Weights of a small GPT-style language model, trained from scratch on English Wikipedia: width 96, 3 heads of 32.
Each number is 128 + 32 x the weight over its row's rms, rounded and kept within 0 to 255. Layers, rows and columns count from 0. Numbers have three digits each. The size before them is the row's rms in percent of the matrix's.

# layer 4 MLP down (transposed), 256x96, rms 0.0768, rows 247-255, columns 0-95
095:108135149119125167053135126064111122129104135145111096115090096115123138113134120152139147175191149133114084109099139166111214164160132129074116110112134107096141102091149117145113133137175216093201170103105130132080154158106094191152140148117116147073118155073044130103109087098098131130
105:120117103143126095139176109155205061087165086090072148138159152114106132102090098159136072172095183168195071097157131093157168123166126154158076124146104123102139101090156166199143136121046164090115096160173137099143147123136124130184141113113120122113129122122153133161124116093163140099
100:049123142130130129087115100120107198140136128142137108109101154157040088112150196163087119112136126106120121115065177171104131114129070087119076053107139157197142181136144090126103112141114122113165126163143157171157103124154105123139180098138151075166216136105154122128112126126135112117
099:128104110160163125117107197130173056072129113118161100149096089139166100200099089159185136106110120108111127163129120167114175089190160093074086105099176105159177154093175153090097141116130170144103102092088130135153119148152156067135145102149063143163087128116144126105141156138161119088
101:137151118096159128134150165135178125110079131162116085174128077107142155087119114112142121136147106097149156171130164115177145161175158091126178132121071088165103191096131153101170143128076117164126127122164165087103073146122106201114123121090150105181231106116156156150160058152132103127
096:168154169139109103139145083143109107125151124114118205143093171109152141081114059183099132134147147144058183087154082111153112151157140112070124161191087117157177157194145153162179117163159145145094091106087144143123126174133171157141134139118143102167136123085100092146139118064135162175
101:082169128110195151106064140129090130110183131128090130159100137147093170178115126102119128109145176091139193167169120110095115137130209130101107081149152146068115084126120100063133107152114107075126116157154152144112177124067104125103136091128118122130078074112043155165137138160113150153
094:119175099114127080069165196123149117144114120134155095157179120118190125112183123085103079078094118170029081143144161107146098156113123138103136125095167122147169132099090120109085118144093120136120157151067129126125157126128108119162157119129125076163161181136066103158096065155176140097
095:170138118119148142164129176107110146130094106129103109133176109117100113118122083075147146120075064120086094148139075111124180110130139125151186082060113167095135141179173093093166042143165144093112119135111101138065061107132139100119121165095149122131076151200126102162160154153141082144
# layer 4 MLP up, 256x96, rms 0.077, rows 248-255, columns 0-95
096:089148095122140140136203126149109127169120132211145101134077101191159154129147169179099114117079179113153123214108129160150184139110132114133097098130098144108105115111157128118123157056153137064142112086107080130173109064158147144110159099094116071110139090133093102069126140140162113110
103:113164167093109069175197177155123066106086175158077107119143148105171136128111071151169115115160127117115108112151081137126067199134109126043093143133100081109117104138113136117095143117127106116106131090144129063101100108101123154142082130154170152128158177141092132089157193092101150146
097:135135141151173119099115163086070108065139142102130108142124167132116075150090108078115173098114087175089093114154156138152130117139174147131183116046101131147109121090158093139129122045134117130132047063137095136143120146109143147167163143124086102138095152101198189169153129122122181140
093:174075118112106099104136072148142151121203108155089102147103160133117135126131143179092155136156112115072158091092107151157099123140078148132115171051090148087085112083149112180114123087199113166104157106060167123158113141110128120108143163149131099096082104087084061134162177105120109132
097:142096149182164102123118097041119126172155115146200158162125124137073171143141153110124189097130106092105128128055145091130075153134125108152143076102168135146099115104185097152108122108137138142170119121171128109181129122130049129095102170100130118099113112137182177133218154146124110159
099:162219156103195145108091133108139129111151161165101111111115099122160153096148149188091161151123073097085085128082113144157102140152178173147127143114163101165070159188087108176135157127138109127231145137089120107136111074148122124118123169130167129107185102161127104097151139134137100093
087:146140105112156139121101098113106149154109071143120111060089124100133170170114122135070080188175112134127125122184072097084119135161079132139161095121111138163171133198154093088071106073140159097095106113184149063099143117128178125180178125138154115132092103085162107131073096144131158132
094:146110136092115117145100140162194161175100091165095209137100114100191136178111100103156151132114153153131175151112073114134054126117166145106099145119076122183145160093061140161100145134086110103110158162142110092177132146121082150151165168140142129096153091142126115049159089132122088088